{
  "n_layer": 14,
  "d_model": 96,
  "n_head": 3,
  "n_kv_head": 3,
  "head_dim": 32,
  "d_mlp": 256,
  "vocab_size": 8192,
  "activation": "reglu",
  "norm": "rmsnorm",
  "norm_place": "pre",
  "norm_eps": 1e-06,
  "positions": "rope",
  "rope_base": 1020.0,
  "rope_fraction": 0.5,
  "qk_norm": true,
  "attn_scale": 0.337,
  "bias": "none",
  "tie_embeddings": "early",
  "parallel_block": false,
  "extras": ["some layers without attention", "local attention windows", "value embeddings", "hashed n-gram embeddings", "a smear gate", "an embedding shortcut", "learned residual scales", "capped logits"],
  "init": "normal",
  "init_std_qkv": 0.051,
  "init_std_o": 0.00962,
  "init_std_up": 0.051,
  "init_std_down": 0.00962,
  "optimizer": "muon_variant",
  "lr": 0.00888,
  "beta1": 0.9,
  "weight_decay": 0.015,
  "lr_head": 0.0114,
  "warmup_steps": 0,
  "schedule": "wsd",
  "decay_fraction": 0.411,
  "decay_shape": "linear",
  "final_lr_fraction": 0.1,
  "batch_tokens": [8192, 16384, 32768],
  "seq_len": 768,
  "doc_mask": true,
  "train_tokens": 108400000,
  "steps": 6045,
  "dataset": "wikipedia_en"
}
Each number is 200 + 20 x the weight over its row's rms, rounded and kept within 0 to 999. Layers, rows and columns count from 0. The size before them is the row's rms in percent of the matrix's.

# layer 9 MLP up, 256x96, rms 0.257, rows 21-45, columns 0-95
105,188,208,255,239,203,208,195,157,190,205,190,225,185,225,186,163,178,183,229,197,223,224,226,185,210,209,229,183,176,227,210,203,210,211,200,220,206,191,207,203,216,192,192,172,183,178,201,227,204,256,183,195,196,220,205,195,202,177,198,205,201,206,209,219,188,178,217,182,202,206,196,218,173,170,212,231,195,230,220,177,217,188,175,207,213,202,187,229,192,196,223,168,249,187,170,198
110,195,194,209,193,205,198,163,205,163,247,203,182,183,221,179,198,208,193,164,160,205,173,215,233,215,182,183,223,207,224,231,207,174,227,204,226,193,191,179,193,222,194,190,213,223,208,200,178,183,191,187,176,182,187,223,208,213,187,186,228,203,208,200,212,194,174,193,185,208,209,198,185,203,188,186,180,215,194,196,174,206,179,165,234,204,200,208,218,196,175,191,180,260,215,164,149
093,184,195,185,234,211,208,199,206,210,194,206,198,193,185,219,208,182,231,245,236,184,190,197,230,176,225,204,235,231,197,175,190,186,175,193,228,220,201,206,160,172,245,244,203,195,206,188,191,212,205,218,202,220,208,201,207,225,186,185,202,210,176,199,221,212,208,196,193,218,203,172,208,179,204,164,168,200,211,186,186,188,218,257,211,225,224,216,213,209,168,190,184,223,206,189,166
104,246,222,190,197,222,221,177,197,190,227,196,223,194,214,215,165,194,225,222,214,210,177,213,210,235,179,196,208,208,209,252,219,213,203,228,197,226,225,232,215,209,217,191,201,222,187,183,169,180,190,192,237,203,209,183,206,194,216,193,215,203,197,189,203,214,174,202,204,166,238,224,212,205,168,221,200,189,202,177,206,213,220,220,201,187,179,248,206,176,193,200,198,157,159,178,187
099,211,214,217,205,177,177,181,204,171,203,183,207,252,186,204,229,193,206,181,198,184,162,168,200,179,208,191,224,196,184,204,195,215,223,195,181,177,189,214,208,166,184,170,213,158,158,196,204,230,220,194,213,214,199,164,230,201,228,229,170,215,196,180,224,202,190,229,195,196,215,236,183,214,202,258,202,186,195,213,226,188,239,188,202,196,208,191,218,201,196,185,187,207,179,181,190
102,211,183,188,216,219,224,173,159,194,190,196,228,174,251,197,216,191,217,173,174,196,191,198,250,188,206,193,192,223,179,203,210,208,188,216,219,215,178,163,169,191,206,171,211,186,207,201,182,171,158,196,198,175,174,209,207,168,184,165,210,196,202,202,196,223,187,187,185,179,202,218,199,199,171,185,161,191,163,229,209,218,202,180,202,188,169,214,205,218,215,209,223,209,241,202,190
115,216,201,182,218,167,183,186,194,218,205,174,197,195,181,190,196,194,182,214,200,198,198,239,199,195,218,197,195,206,214,203,240,197,162,180,177,171,223,199,188,160,225,207,171,216,196,200,220,194,202,163,228,220,219,209,193,183,181,243,217,208,187,209,196,218,169,154,194,191,230,206,215,227,182,197,197,202,193,198,208,198,175,262,236,197,236,196,203,229,185,186,207,170,201,175,216
095,223,182,244,190,207,206,208,188,188,237,195,209,217,216,215,179,205,236,220,198,221,228,223,183,190,221,226,194,170,200,177,171,198,217,202,206,222,228,216,200,186,195,217,203,206,193,199,175,168,170,201,197,203,211,201,216,140,188,212,211,217,195,181,243,192,160,233,146,218,161,199,219,191,186,185,223,229,228,215,209,193,205,192,205,217,222,199,204,220,183,184,197,203,201,207,182
102,203,201,192,221,199,203,197,210,211,226,182,177,220,173,219,219,207,215,206,218,201,216,162,244,193,188,152,193,193,203,187,177,199,204,190,172,213,168,188,184,171,188,218,205,195,218,210,200,233,248,236,184,204,176,167,214,205,218,227,216,213,210,219,198,202,180,186,235,205,260,181,173,225,214,167,191,225,206,181,191,215,207,178,211,202,208,202,193,216,194,193,178,210,210,189,156
138,180,199,175,208,188,179,191,213,204,248,180,209,193,195,187,233,206,220,199,211,204,218,201,199,210,204,195,184,239,207,199,186,242,204,178,179,228,211,180,178,166,212,155,212,168,167,221,222,218,199,188,225,168,189,219,206,191,217,197,193,169,218,161,170,226,175,207,209,200,182,187,189,194,230,189,193,178,227,212,208,169,171,152,195,200,217,182,183,188,192,204,233,195,201,176,213
096,202,208,205,223,231,226,172,191,193,227,201,199,175,180,184,198,223,225,212,191,207,216,185,233,217,205,182,211,216,236,205,219,211,169,228,207,192,202,197,201,263,189,250,195,206,214,184,166,221,225,182,204,237,196,211,178,177,186,206,205,229,197,230,189,203,206,201,204,205,183,230,173,206,231,182,187,213,207,215,195,182,227,205,170,158,199,170,213,194,228,225,189,196,185,199,175
103,204,217,231,194,188,205,183,205,239,223,209,178,159,190,209,200,204,212,199,190,170,185,192,204,214,190,175,217,236,190,188,160,202,223,199,189,241,222,222,238,184,197,198,220,222,222,202,181,212,232,229,225,224,213,212,218,221,199,252,238,184,183,177,186,220,191,193,186,230,184,170,202,203,207,190,205,188,189,182,207,159,167,222,227,202,213,177,200,212,191,189,230,208,214,205,187
089,193,197,189,179,207,202,184,201,206,174,193,183,203,210,205,196,194,204,173,219,217,161,200,199,220,217,204,199,233,192,146,155,186,185,216,197,211,191,204,204,183,203,197,234,190,213,191,168,205,215,193,201,227,184,212,162,193,173,204,208,203,246,175,187,201,187,245,174,198,223,240,186,189,196,174,214,228,256,193,207,174,217,202,219,226,204,197,163,174,212,187,184,213,221,203,175
102,217,221,164,160,203,221,176,219,194,200,195,189,182,166,184,223,197,164,224,203,209,196,227,189,186,167,146,223,198,199,201,185,244,228,180,213,177,208,203,217,173,211,230,191,204,203,185,200,204,211,176,173,219,210,210,178,233,202,195,230,214,193,205,223,185,215,212,222,227,177,184,193,213,187,227,201,186,199,188,209,191,169,222,233,168,188,231,192,210,191,227,200,233,190,187,209
095,217,180,233,187,226,212,158,215,187,183,198,235,199,213,180,202,163,184,213,218,225,162,206,196,236,185,187,183,211,187,203,199,190,226,208,202,182,227,239,190,181,206,198,192,212,185,201,218,205,207,164,185,190,218,200,240,187,215,215,190,198,175,227,227,213,207,188,225,229,215,174,182,181,209,201,185,216,201,226,212,202,198,223,204,145,200,130,198,201,184,192,192,186,202,208,193
103,224,210,210,176,240,199,205,242,225,207,198,203,174,208,176,211,224,190,168,222,155,155,176,173,198,212,197,210,200,199,176,230,197,203,168,203,168,223,191,196,201,182,191,185,221,214,184,182,190,174,189,221,200,171,198,188,212,214,178,185,208,202,187,193,191,187,193,203,197,213,254,207,200,193,214,239,217,201,179,188,170,206,194,185,202,176,177,176,174,211,208,173,153,201,233,212
099,187,189,219,208,213,188,197,214,169,185,223,213,194,200,206,173,199,208,179,190,196,193,190,191,205,172,196,194,203,189,163,222,222,213,212,229,197,212,204,190,184,170,196,240,168,166,200,204,218,223,166,196,220,156,184,202,199,179,226,230,202,192,202,181,236,172,212,231,193,196,225,194,208,177,186,176,183,176,232,184,160,157,171,157,213,176,198,219,195,215,172,204,213,203,191,170
086,198,240,232,206,173,220,211,203,196,227,180,193,224,186,196,221,243,188,186,198,219,206,219,197,197,187,190,240,178,183,190,220,251,206,166,191,201,222,223,175,206,195,169,223,191,214,212,178,197,207,217,193,190,151,232,215,176,179,200,191,200,220,212,215,188,209,207,225,228,188,214,209,189,227,187,207,174,179,211,183,241,175,197,158,212,212,199,211,222,174,191,219,197,180,182,219
107,185,218,227,178,216,164,162,218,202,210,198,227,186,180,186,188,202,155,190,201,222,200,207,175,202,192,205,176,195,216,200,193,177,160,211,166,207,187,217,203,204,217,220,216,188,219,189,220,172,200,195,220,190,183,167,213,174,187,186,192,182,201,189,231,193,226,177,187,223,193,170,172,194,163,167,204,184,259,210,187,221,215,195,195,205,234,191,183,233,213,189,192,191,197,239,220
094,181,231,176,198,179,170,144,198,212,239,213,209,197,206,157,226,211,208,217,169,203,201,182,202,203,193,185,174,250,200,210,231,194,220,187,162,213,182,204,207,209,216,186,194,205,195,213,203,199,203,215,229,168,176,219,213,203,221,178,198,174,225,164,182,205,216,242,188,220,168,201,190,211,197,186,205,195,194,185,240,214,203,186,179,183,182,213,188,187,170,175,194,213,188,226,219
107,166,202,209,168,231,197,201,217,196,221,182,165,226,176,198,189,181,198,194,209,195,207,194,186,219,197,216,192,179,236,227,196,184,207,233,189,220,189,228,162,195,192,189,205,241,190,183,220,199,223,186,199,195,197,232,204,172,168,191,218,231,181,185,171,197,245,204,191,191,214,212,213,206,172,219,209,207,232,229,222,198,196,184,185,224,227,219,183,238,214,209,236,202,186,157,214
098,213,199,163,205,226,184,190,236,212,203,186,236,213,209,175,201,220,199,226,176,206,195,188,181,231,243,208,205,205,186,177,176,210,222,202,190,201,181,220,242,209,178,210,189,200,213,191,216,201,206,180,216,211,202,187,225,239,187,242,217,251,196,164,195,159,211,207,199,195,173,198,198,210,219,187,171,178,191,213,196,191,193,197,199,221,206,214,214,229,225,204,155,167,164,195,209
099,186,187,175,196,196,210,233,194,180,166,218,234,209,192,214,191,228,193,190,224,221,233,213,189,175,163,191,228,207,208,240,190,178,177,220,184,236,185,197,226,196,200,184,195,214,179,194,200,179,186,175,206,204,210,178,199,171,196,217,204,193,206,177,227,171,226,158,206,230,245,201,203,233,184,215,207,203,217,196,182,187,215,206,192,175,206,187,171,216,249,238,185,203,204,179,194
102,216,203,195,183,186,211,211,191,199,205,205,201,234,207,153,186,236,238,203,232,215,190,164,197,182,215,182,182,165,147,187,192,188,195,186,204,171,193,182,221,171,200,183,184,181,203,196,222,169,208,216,253,188,208,187,182,186,207,181,228,226,181,208,190,210,196,204,233,165,216,233,161,205,186,203,204,187,219,202,198,190,221,213,209,198,194,177,198,253,194,199,199,184,181,204,200
093,199,182,172,199,181,171,226,207,220,200,174,207,186,202,221,183,208,224,167,213,206,176,181,203,174,227,242,199,209,181,204,223,208,233,190,232,190,199,148,174,194,201,177,202,196,209,192,183,235,181,211,181,169,180,185,207,197,209,206,187,220,204,176,178,186,180,235,232,190,175,217,201,175,217,174,202,196,191,203,189,208,239,181,168,209,194,199,174,168,170,189,200,165,202,211,230
# layer 9 MLP down (transposed), 256x96, rms 0.0879, rows 21-44, columns 0-95
112,207,209,203,212,183,193,208,197,221,203,189,190,200,222,224,160,202,185,195,208,201,203,221,231,204,230,194,206,194,186,217,212,195,192,179,151,180,198,167,214,203,192,197,200,244,182,221,152,217,217,211,214,185,198,200,198,186,185,228,218,195,226,221,221,211,220,236,187,224,227,205,241,201,181,177,184,195,157,181,199,211,190,192,234,193,216,144,177,227,189,209,195,234,215,230,209
101,194,205,179,215,201,197,211,168,198,209,188,194,218,249,199,200,234,212,205,219,165,209,187,239,186,243,208,162,200,224,221,198,180,209,190,213,198,214,203,178,186,223,215,199,191,213,217,185,205,186,188,180,186,217,236,195,180,223,209,231,178,189,218,189,186,204,225,184,200,213,173,182,196,230,192,195,198,291,183,219,211,208,206,209,201,183,195,219,217,214,202,236,182,204,198,207
105,198,215,174,190,175,194,212,164,201,181,177,192,205,227,187,206,200,223,193,215,194,220,178,186,170,186,180,224,171,221,192,158,218,183,195,198,233,192,208,177,186,211,213,173,229,200,228,187,194,221,208,224,212,198,194,226,226,187,198,177,213,187,188,187,228,199,219,205,206,185,217,193,225,219,181,176,189,273,217,186,191,216,174,223,145,197,193,222,190,191,200,220,182,208,171,179
112,185,190,189,242,174,208,208,204,191,192,194,192,174,196,210,213,181,184,214,220,156,230,216,207,211,160,196,202,231,208,230,220,197,172,182,181,189,202,223,208,205,251,259,172,201,210,201,190,188,179,194,234,203,191,214,197,177,215,189,207,195,222,194,230,183,228,216,196,208,223,216,186,235,169,210,185,186,173,186,178,173,211,196,163,192,191,184,206,169,194,212,207,214,189,218,234
099,191,188,220,218,173,187,187,228,224,223,185,211,203,172,202,231,188,190,182,186,195,188,178,215,196,195,213,183,191,213,219,178,163,212,169,211,194,179,209,188,151,197,212,195,224,161,219,160,208,206,184,228,203,187,203,221,204,180,195,218,182,163,209,136,225,236,206,185,211,209,183,172,182,176,194,205,145,221,212,201,182,187,192,208,212,197,188,204,186,205,211,163,198,198,195,187
095,169,220,215,167,225,193,217,231,210,188,165,218,247,236,196,240,219,186,214,214,201,183,209,240,202,211,203,207,185,184,197,171,163,210,218,191,203,186,195,198,203,213,195,164,218,223,176,203,194,186,186,184,189,216,209,169,205,177,182,233,197,190,222,225,185,220,186,192,198,211,214,199,173,220,196,184,211,179,169,179,248,175,201,222,204,228,201,180,209,171,221,173,192,220,217,203
090,187,206,162,193,210,187,217,185,219,216,197,208,219,211,237,221,175,193,177,199,200,185,187,212,187,173,188,206,224,171,186,185,210,221,207,215,214,210,228,181,172,187,204,188,220,190,198,194,191,216,204,208,160,209,193,212,205,179,181,210,180,223,223,223,226,185,210,218,213,168,183,155,203,194,216,199,206,123,219,190,209,178,217,198,186,192,226,246,195,225,228,199,162,207,173,185
112,186,176,222,198,200,188,196,203,197,203,215,197,220,171,186,185,156,214,210,215,177,217,213,229,217,259,173,210,231,237,224,187,199,227,185,203,167,189,184,193,186,202,205,218,184,233,220,216,202,204,219,213,203,166,200,205,203,203,184,174,219,210,185,197,169,185,213,174,201,192,230,258,211,201,211,199,200,169,200,223,188,221,182,213,200,209,192,175,188,200,201,174,227,223,253,198
097,179,216,216,187,217,183,197,192,223,179,219,224,186,214,160,166,222,217,202,187,203,214,239,180,186,225,191,214,181,213,163,193,207,217,222,208,226,197,207,160,204,161,190,190,193,168,191,152,200,219,165,242,194,224,218,214,183,224,190,204,201,179,204,220,222,231,198,173,194,173,199,182,193,221,194,228,182,220,198,196,202,210,240,171,203,204,204,176,226,208,219,194,186,228,200,214
115,227,221,224,171,204,238,194,208,208,227,195,211,165,237,236,162,211,218,225,204,204,203,189,222,216,121,203,178,213,211,197,196,208,202,207,173,202,187,210,204,168,208,209,185,234,213,233,183,184,216,203,188,215,185,213,200,196,200,201,195,162,180,211,203,185,224,208,188,203,201,214,204,209,230,200,173,238,200,197,182,195,187,216,186,245,200,214,204,194,205,205,168,222,203,203,162
094,201,217,203,203,194,208,179,194,210,183,181,171,172,209,221,185,209,203,195,173,209,183,200,222,168,249,226,200,171,203,165,188,199,217,219,200,191,208,195,180,253,222,180,202,201,220,209,234,221,205,214,188,225,228,177,183,220,202,226,216,191,195,192,171,197,176,205,186,196,154,215,206,191,181,211,211,205,125,181,192,225,204,193,222,216,212,222,172,215,215,224,200,213,220,207,205
098,217,206,202,184,191,218,188,190,218,209,235,193,220,192,190,198,223,201,238,200,172,211,175,192,217,207,182,178,204,201,201,196,222,194,175,225,258,236,193,175,182,187,190,212,190,196,239,236,223,163,231,191,176,171,165,174,177,209,211,174,219,219,170,196,192,212,204,209,197,210,209,229,213,194,210,201,200,199,222,225,202,245,213,183,188,217,179,199,174,204,184,239,227,208,219,219
094,194,232,239,158,211,217,179,199,208,209,177,218,172,170,197,211,226,202,195,193,217,196,180,187,180,250,225,210,208,157,204,193,206,216,212,221,209,199,197,203,240,193,196,202,223,196,231,184,184,208,189,206,206,205,184,207,183,181,242,232,204,212,193,207,204,183,201,164,202,193,219,213,177,215,189,216,189,231,231,225,240,216,181,194,217,178,228,188,196,177,217,200,180,233,223,238
086,222,205,174,248,190,218,192,174,199,208,196,205,196,185,218,201,223,208,194,183,171,169,184,240,201,197,209,188,199,190,215,227,214,209,209,208,182,213,181,193,165,195,220,218,192,212,196,217,184,186,174,185,212,219,176,208,187,232,185,227,201,196,187,222,233,199,208,197,199,217,180,189,200,194,189,178,204,288,191,169,225,200,205,217,217,178,169,210,213,232,201,234,188,163,196,196
104,164,221,193,173,208,218,189,202,182,213,201,234,211,209,182,222,200,189,165,169,207,195,180,200,186,209,196,203,177,185,183,192,209,165,192,230,221,225,174,199,174,227,201,196,226,185,195,205,221,166,209,183,202,174,191,177,224,200,180,212,217,193,206,152,225,207,216,175,221,179,212,184,188,211,176,193,218,223,177,199,173,198,184,238,203,153,216,214,189,222,211,251,182,192,165,197
095,213,203,209,199,217,195,214,193,217,219,194,187,176,203,164,188,205,213,218,219,205,166,180,209,240,232,179,174,202,205,179,197,185,230,201,195,177,219,224,211,192,211,214,196,211,210,180,106,185,169,202,182,225,208,205,206,186,219,188,198,176,170,234,181,202,199,194,221,176,209,212,188,189,212,222,211,153,199,171,196,193,179,213,182,200,223,184,220,217,191,179,204,211,193,194,170
093,196,195,200,204,148,210,203,199,217,226,213,203,221,237,208,180,185,194,228,185,212,199,207,216,166,214,220,174,216,211,226,191,227,213,200,171,179,176,215,173,193,218,169,197,184,224,211,206,205,195,221,189,229,160,230,192,210,166,229,190,224,171,216,220,200,169,231,218,209,196,170,230,196,187,164,185,179,239,221,233,236,204,204,205,210,210,192,206,209,216,174,213,201,210,189,201
092,205,203,174,185,218,163,215,187,223,219,197,208,184,255,202,210,176,160,221,230,195,225,216,178,204,212,186,208,188,233,196,198,185,228,211,188,242,199,175,187,203,193,208,199,217,227,223,224,219,171,221,232,191,206,204,199,187,170,197,199,190,224,179,200,202,223,204,177,175,228,207,193,221,225,171,212,189,201,193,231,190,202,209,204,216,202,193,193,201,251,223,174,211,247,176,179
100,178,190,203,216,233,204,213,185,236,219,234,202,213,159,207,173,217,199,195,165,193,216,186,174,187,208,217,213,218,223,218,225,213,189,225,178,201,211,186,206,237,188,191,204,207,190,211,210,205,202,218,187,239,185,211,214,190,209,203,207,173,156,180,211,155,223,210,223,250,179,228,213,199,211,196,208,218,196,155,195,220,230,202,154,198,210,205,195,244,200,202,189,213,206,201,213
102,215,212,209,237,191,209,184,202,212,194,221,188,183,200,181,213,199,199,217,195,211,244,191,211,194,127,211,196,161,188,236,213,192,180,206,185,224,211,210,217,175,208,197,174,197,210,160,178,183,198,200,181,241,204,214,204,216,206,218,207,175,198,212,204,203,215,237,170,217,187,186,203,212,213,192,185,226,203,185,214,162,177,208,163,192,209,178,162,224,191,213,167,199,186,171,176
100,197,172,176,209,190,204,206,182,170,200,206,172,161,192,197,210,193,206,199,191,184,165,184,220,206,264,235,217,178,201,204,213,183,213,206,182,177,230,192,174,220,180,194,190,216,172,205,219,194,173,215,211,222,174,220,212,205,198,203,202,203,235,209,184,192,230,195,153,187,198,180,193,180,195,225,196,215,153,238,194,238,179,196,221,232,194,189,177,196,211,207,216,178,211,174,190
101,197,193,206,198,191,206,238,216,193,226,190,204,170,218,178,199,217,220,220,234,201,187,205,222,226,183,192,207,186,244,224,191,167,206,197,224,168,196,234,194,196,191,188,153,228,180,200,167,191,218,211,166,193,200,168,225,228,174,172,172,244,170,205,213,221,204,214,199,180,174,210,209,175,203,212,206,178,188,214,211,191,195,139,206,186,202,215,180,193,212,205,200,211,211,186,203
103,195,205,222,188,196,230,185,236,179,203,214,190,216,177,234,196,187,216,231,226,190,167,225,155,172,175,212,187,202,194,206,186,206,215,190,189,242,216,187,226,200,224,215,143,201,217,179,213,243,223,211,201,210,209,211,207,202,232,228,210,183,189,191,187,179,193,185,225,172,209,200,170,173,194,236,216,212,196,192,179,207,203,200,213,226,181,197,233,174,209,184,185,166,193,194,207
101,163,190,203,188,219,226,205,226,191,173,179,210,221,206,227,211,230,190,214,213,184,191,194,189,197,213,198,173,174,194,198,187,200,191,199,178,200,203,199,210,203,197,170,215,192,200,243,244,181,188,144,201,212,162,185,182,222,187,221,184,183,233,184,165,203,189,187,185,173,190,212,201,237,200,202,214,229,265,211,218,193,223,213,199,200,187,201,217,233,181,219,206,178,193,186,222
# layer 9 MLP gate, 256x96, rms 0.268, rows 22-45, columns 0-95
112,207,223,209,179,199,196,217,222,184,159,237,198,223,160,173,169,180,172,196,185,176,259,223,198,222,206,185,198,218,209,196,183,218,197,199,216,225,181,171,179,211,227,198,198,210,202,228,208,197,210,207,185,221,186,177,208,200,195,217,179,168,231,174,201,180,197,175,212,204,214,193,204,179,176,225,176,205,186,207,214,145,176,161,201,194,204,180,193,181,220,176,196,189,183,226,190
092,210,179,203,183,194,192,226,213,221,186,236,211,188,158,215,202,208,224,152,209,200,208,177,217,198,219,195,211,201,211,200,200,200,215,194,174,182,181,177,203,195,193,185,206,186,178,189,244,204,204,168,215,197,202,199,186,193,197,192,206,219,223,257,172,192,209,197,188,202,194,201,190,177,238,247,214,203,214,247,199,236,210,203,190,168,209,182,191,180,240,209,245,184,214,195,236
108,212,232,192,230,203,195,225,201,228,196,220,218,193,160,208,177,173,202,195,196,204,186,197,167,176,220,204,188,192,174,203,216,219,197,191,215,209,194,201,198,184,193,184,207,202,178,173,190,192,271,181,224,153,164,240,200,201,184,235,181,197,240,184,177,213,212,226,223,205,212,215,172,225,207,171,201,187,217,209,215,200,200,195,180,179,209,207,230,161,213,188,222,196,181,206,192
091,181,190,168,186,200,211,234,178,197,194,231,186,189,242,164,201,227,218,224,229,215,216,224,215,201,185,232,203,210,179,204,224,185,206,227,180,225,216,209,206,247,203,258,226,205,212,207,178,215,197,206,204,209,176,222,224,216,201,214,207,190,195,208,200,186,189,212,187,201,219,204,215,228,199,188,183,222,258,188,190,226,184,201,211,186,213,214,191,199,211,158,224,199,233,221,196
102,244,193,171,191,202,231,244,202,183,214,210,233,225,206,215,158,202,187,236,193,183,198,218,215,166,199,177,221,188,199,174,210,189,214,230,191,218,205,162,215,209,193,188,172,182,179,202,212,188,201,170,177,238,181,222,227,216,190,207,196,222,198,206,201,184,206,197,190,242,189,186,213,179,219,182,154,201,197,185,205,200,184,184,157,228,218,184,220,198,185,195,190,193,183,228,211
108,196,198,200,191,180,224,237,190,197,189,202,182,205,222,204,212,197,211,167,191,196,190,180,190,156,220,205,197,193,198,178,225,230,197,218,193,177,210,212,180,182,188,231,207,225,181,213,195,184,194,176,219,186,204,196,169,194,225,211,192,218,217,170,190,186,199,204,199,148,218,210,211,192,222,247,220,194,129,181,226,178,196,198,241,172,179,214,190,201,210,229,229,208,209,204,229
096,179,221,200,172,206,163,206,158,218,218,165,209,188,191,223,165,196,213,194,203,178,206,183,186,191,194,213,189,203,198,175,194,177,201,162,222,203,208,171,194,206,172,189,206,214,225,196,187,187,184,208,211,190,179,200,216,155,171,222,154,212,181,170,215,174,190,219,176,201,198,236,231,215,213,212,221,239,211,177,182,217,181,217,206,240,230,166,197,224,200,197,214,219,205,189,202
092,214,217,196,194,187,209,226,203,215,219,205,215,169,157,193,188,192,234,209,191,162,192,194,173,232,204,212,199,211,203,213,229,219,210,214,196,219,205,207,201,208,201,226,178,191,234,197,180,170,224,186,215,218,220,237,207,221,193,211,194,178,163,167,187,201,228,255,249,201,157,189,197,177,199,212,211,220,193,190,221,183,184,230,209,183,156,224,226,206,201,186,217,195,199,198,202
102,238,217,208,162,226,172,208,171,212,214,167,194,212,187,231,173,189,232,173,189,180,194,214,201,193,217,201,203,178,177,181,223,206,184,228,189,196,210,172,158,175,226,216,203,217,204,212,159,180,220,165,202,198,206,184,239,177,177,187,178,225,223,193,196,230,188,187,162,211,169,200,217,185,221,207,208,198,215,165,190,201,192,225,196,201,210,190,219,179,186,207,190,223,190,195,168
085,193,222,190,232,215,209,200,185,200,191,186,217,184,193,178,196,207,234,185,214,214,246,192,231,221,213,202,220,232,204,158,200,162,190,202,178,216,194,185,154,252,194,197,186,231,202,205,204,191,218,212,194,239,214,201,219,224,194,181,211,205,183,211,199,216,211,172,177,205,194,240,208,158,232,195,222,215,228,191,182,193,209,174,181,203,166,182,191,202,195,212,180,188,218,165,187
107,180,206,189,172,180,197,174,191,197,230,212,205,186,185,205,196,180,228,192,186,229,206,202,197,241,217,204,212,212,184,211,214,224,202,199,230,194,217,188,182,195,215,177,173,241,173,210,167,220,212,215,213,179,168,173,183,226,184,231,203,173,162,185,198,207,218,210,254,236,213,201,197,200,214,182,182,231,220,206,220,200,207,194,219,174,161,218,198,177,162,174,215,190,191,225,198
100,173,225,208,189,196,214,187,183,189,212,204,225,183,188,217,220,211,216,187,212,183,203,229,189,180,196,213,215,215,219,229,207,203,192,160,175,196,201,205,199,197,179,187,181,214,157,198,246,172,224,197,218,170,186,201,223,243,214,223,226,212,223,188,192,214,206,168,148,202,170,206,182,240,194,211,177,196,192,220,231,240,190,244,223,183,211,212,200,204,182,205,183,175,198,204,209
101,216,205,191,152,181,223,173,239,206,198,196,172,230,193,185,197,182,241,195,216,212,247,201,218,196,168,169,221,191,164,193,205,178,198,198,171,243,231,185,211,187,199,190,198,191,252,185,235,180,223,201,185,220,194,180,201,183,176,207,220,233,213,195,205,206,187,218,218,216,228,197,176,207,198,206,217,219,165,198,216,183,182,185,196,196,203,193,200,233,178,214,191,205,189,209,182
101,208,200,212,188,197,188,191,169,197,223,214,219,195,196,203,205,212,183,191,214,178,172,192,196,170,196,198,141,201,201,198,180,256,181,212,212,200,241,225,184,208,199,157,227,215,186,209,185,198,218,198,207,200,228,194,211,230,212,181,172,183,224,165,178,212,169,212,156,232,215,218,207,224,219,225,198,168,221,191,158,193,202,175,213,230,199,180,203,187,189,178,206,186,200,206,207
097,226,209,181,173,229,181,219,200,211,226,219,183,179,213,178,203,206,203,188,225,186,206,199,199,220,196,171,206,214,197,199,185,177,231,216,227,221,189,237,214,212,176,179,213,162,187,152,206,178,196,222,193,166,212,180,174,204,223,173,164,194,214,240,199,207,233,233,197,215,196,207,241,214,188,219,217,149,215,181,197,198,183,193,196,201,197,221,194,159,197,215,172,202,197,207,184
109,197,177,184,196,215,205,213,177,182,179,211,201,199,191,201,140,217,234,214,208,159,199,174,211,227,206,198,209,197,200,188,192,175,186,195,194,184,183,165,182,209,194,233,208,185,182,213,184,203,210,181,217,230,220,206,192,155,208,214,242,223,157,181,209,215,177,244,209,194,197,174,199,181,223,220,189,199,213,190,231,172,174,221,197,186,187,167,211,216,194,200,201,178,233,203,233
088,181,201,211,184,170,226,196,204,227,230,232,172,204,187,219,208,219,219,209,233,215,169,191,198,214,194,186,260,188,203,178,215,225,172,198,184,163,183,224,182,207,195,188,199,208,208,219,154,181,210,198,164,199,180,185,166,176,172,226,215,194,203,202,210,213,200,226,203,236,195,201,214,192,208,203,173,209,191,234,198,202,174,217,153,228,171,204,210,198,183,199,208,209,176,197,220
107,179,164,202,202,220,177,184,188,211,243,197,203,172,229,196,178,208,195,174,203,184,255,181,209,199,198,192,229,191,194,204,222,189,199,187,189,204,229,227,200,166,192,204,243,175,173,176,172,208,200,207,185,215,207,226,198,192,246,231,194,210,200,179,168,183,210,208,219,223,193,211,215,166,207,217,244,191,189,193,173,165,187,214,164,209,204,209,212,215,192,172,207,224,189,210,199
092,182,194,196,181,149,196,241,190,224,202,202,210,192,155,198,204,221,193,209,226,180,222,165,192,203,208,213,229,211,166,196,193,206,200,200,187,188,191,168,205,214,158,215,217,184,179,182,184,198,188,212,203,221,247,168,193,165,200,200,208,173,190,215,180,187,174,159,208,193,252,194,179,237,193,197,213,175,211,207,195,201,185,211,216,192,238,231,198,202,222,202,199,198,185,176,208
111,203,179,204,203,184,193,197,212,179,202,182,197,176,195,211,187,197,211,192,212,174,197,195,224,216,177,192,181,198,213,223,176,202,200,252,188,213,210,188,190,216,183,235,177,240,182,170,223,163,227,193,182,211,199,218,216,179,241,242,175,223,202,197,204,185,212,168,183,228,201,203,188,215,190,178,206,206,185,243,181,226,189,185,219,199,205,214,221,226,218,253,236,179,214,188,223
101,228,198,189,185,209,204,196,196,187,179,200,181,185,157,206,186,190,196,191,213,177,200,200,224,218,175,234,188,163,178,201,189,208,172,190,143,202,205,175,168,202,173,203,170,167,212,201,175,177,215,189,185,223,196,200,178,183,177,223,194,218,226,200,208,226,202,207,224,218,217,160,211,178,201,230,187,158,195,195,189,186,182,190,222,222,211,197,217,212,193,233,198,168,230,174,167
105,185,209,205,238,175,179,207,234,208,162,207,197,172,204,238,201,182,197,191,206,207,193,235,199,206,190,189,152,174,206,214,221,191,209,247,181,227,162,210,182,199,207,201,148,220,233,228,198,174,214,224,218,174,187,179,190,189,216,193,205,204,214,154,199,224,189,204,224,198,190,199,199,196,214,234,186,186,217,199,232,212,220,194,224,182,203,189,201,200,225,194,195,174,207,193,232
110,203,160,223,213,207,188,203,232,207,142,212,230,200,195,219,201,210,184,224,208,193,217,200,191,234,188,200,243,233,189,188,188,215,207,191,185,175,197,232,190,210,200,223,195,230,201,208,202,164,189,196,172,192,177,194,192,205,187,179,209,176,176,192,228,235,174,201,207,215,169,175,179,171,185,200,190,197,211,195,211,197,191,216,201,184,212,215,174,183,207,230,214,270,219,215,193
091,192,193,220,193,217,214,206,181,216,184,205,204,206,209,239,183,201,152,202,199,173,217,197,201,191,234,183,226,214,157,171,198,181,191,227,164,217,234,227,220,204,217,217,161,184,173,183,183,230,157,221,188,169,221,205,205,191,195,198,192,214,225,195,197,199,195,211,202,201,196,212,234,185,201,203,185,172,206,231,216,202,226,188,160,156,196,217,168,199,174,179,205,226,203,194,204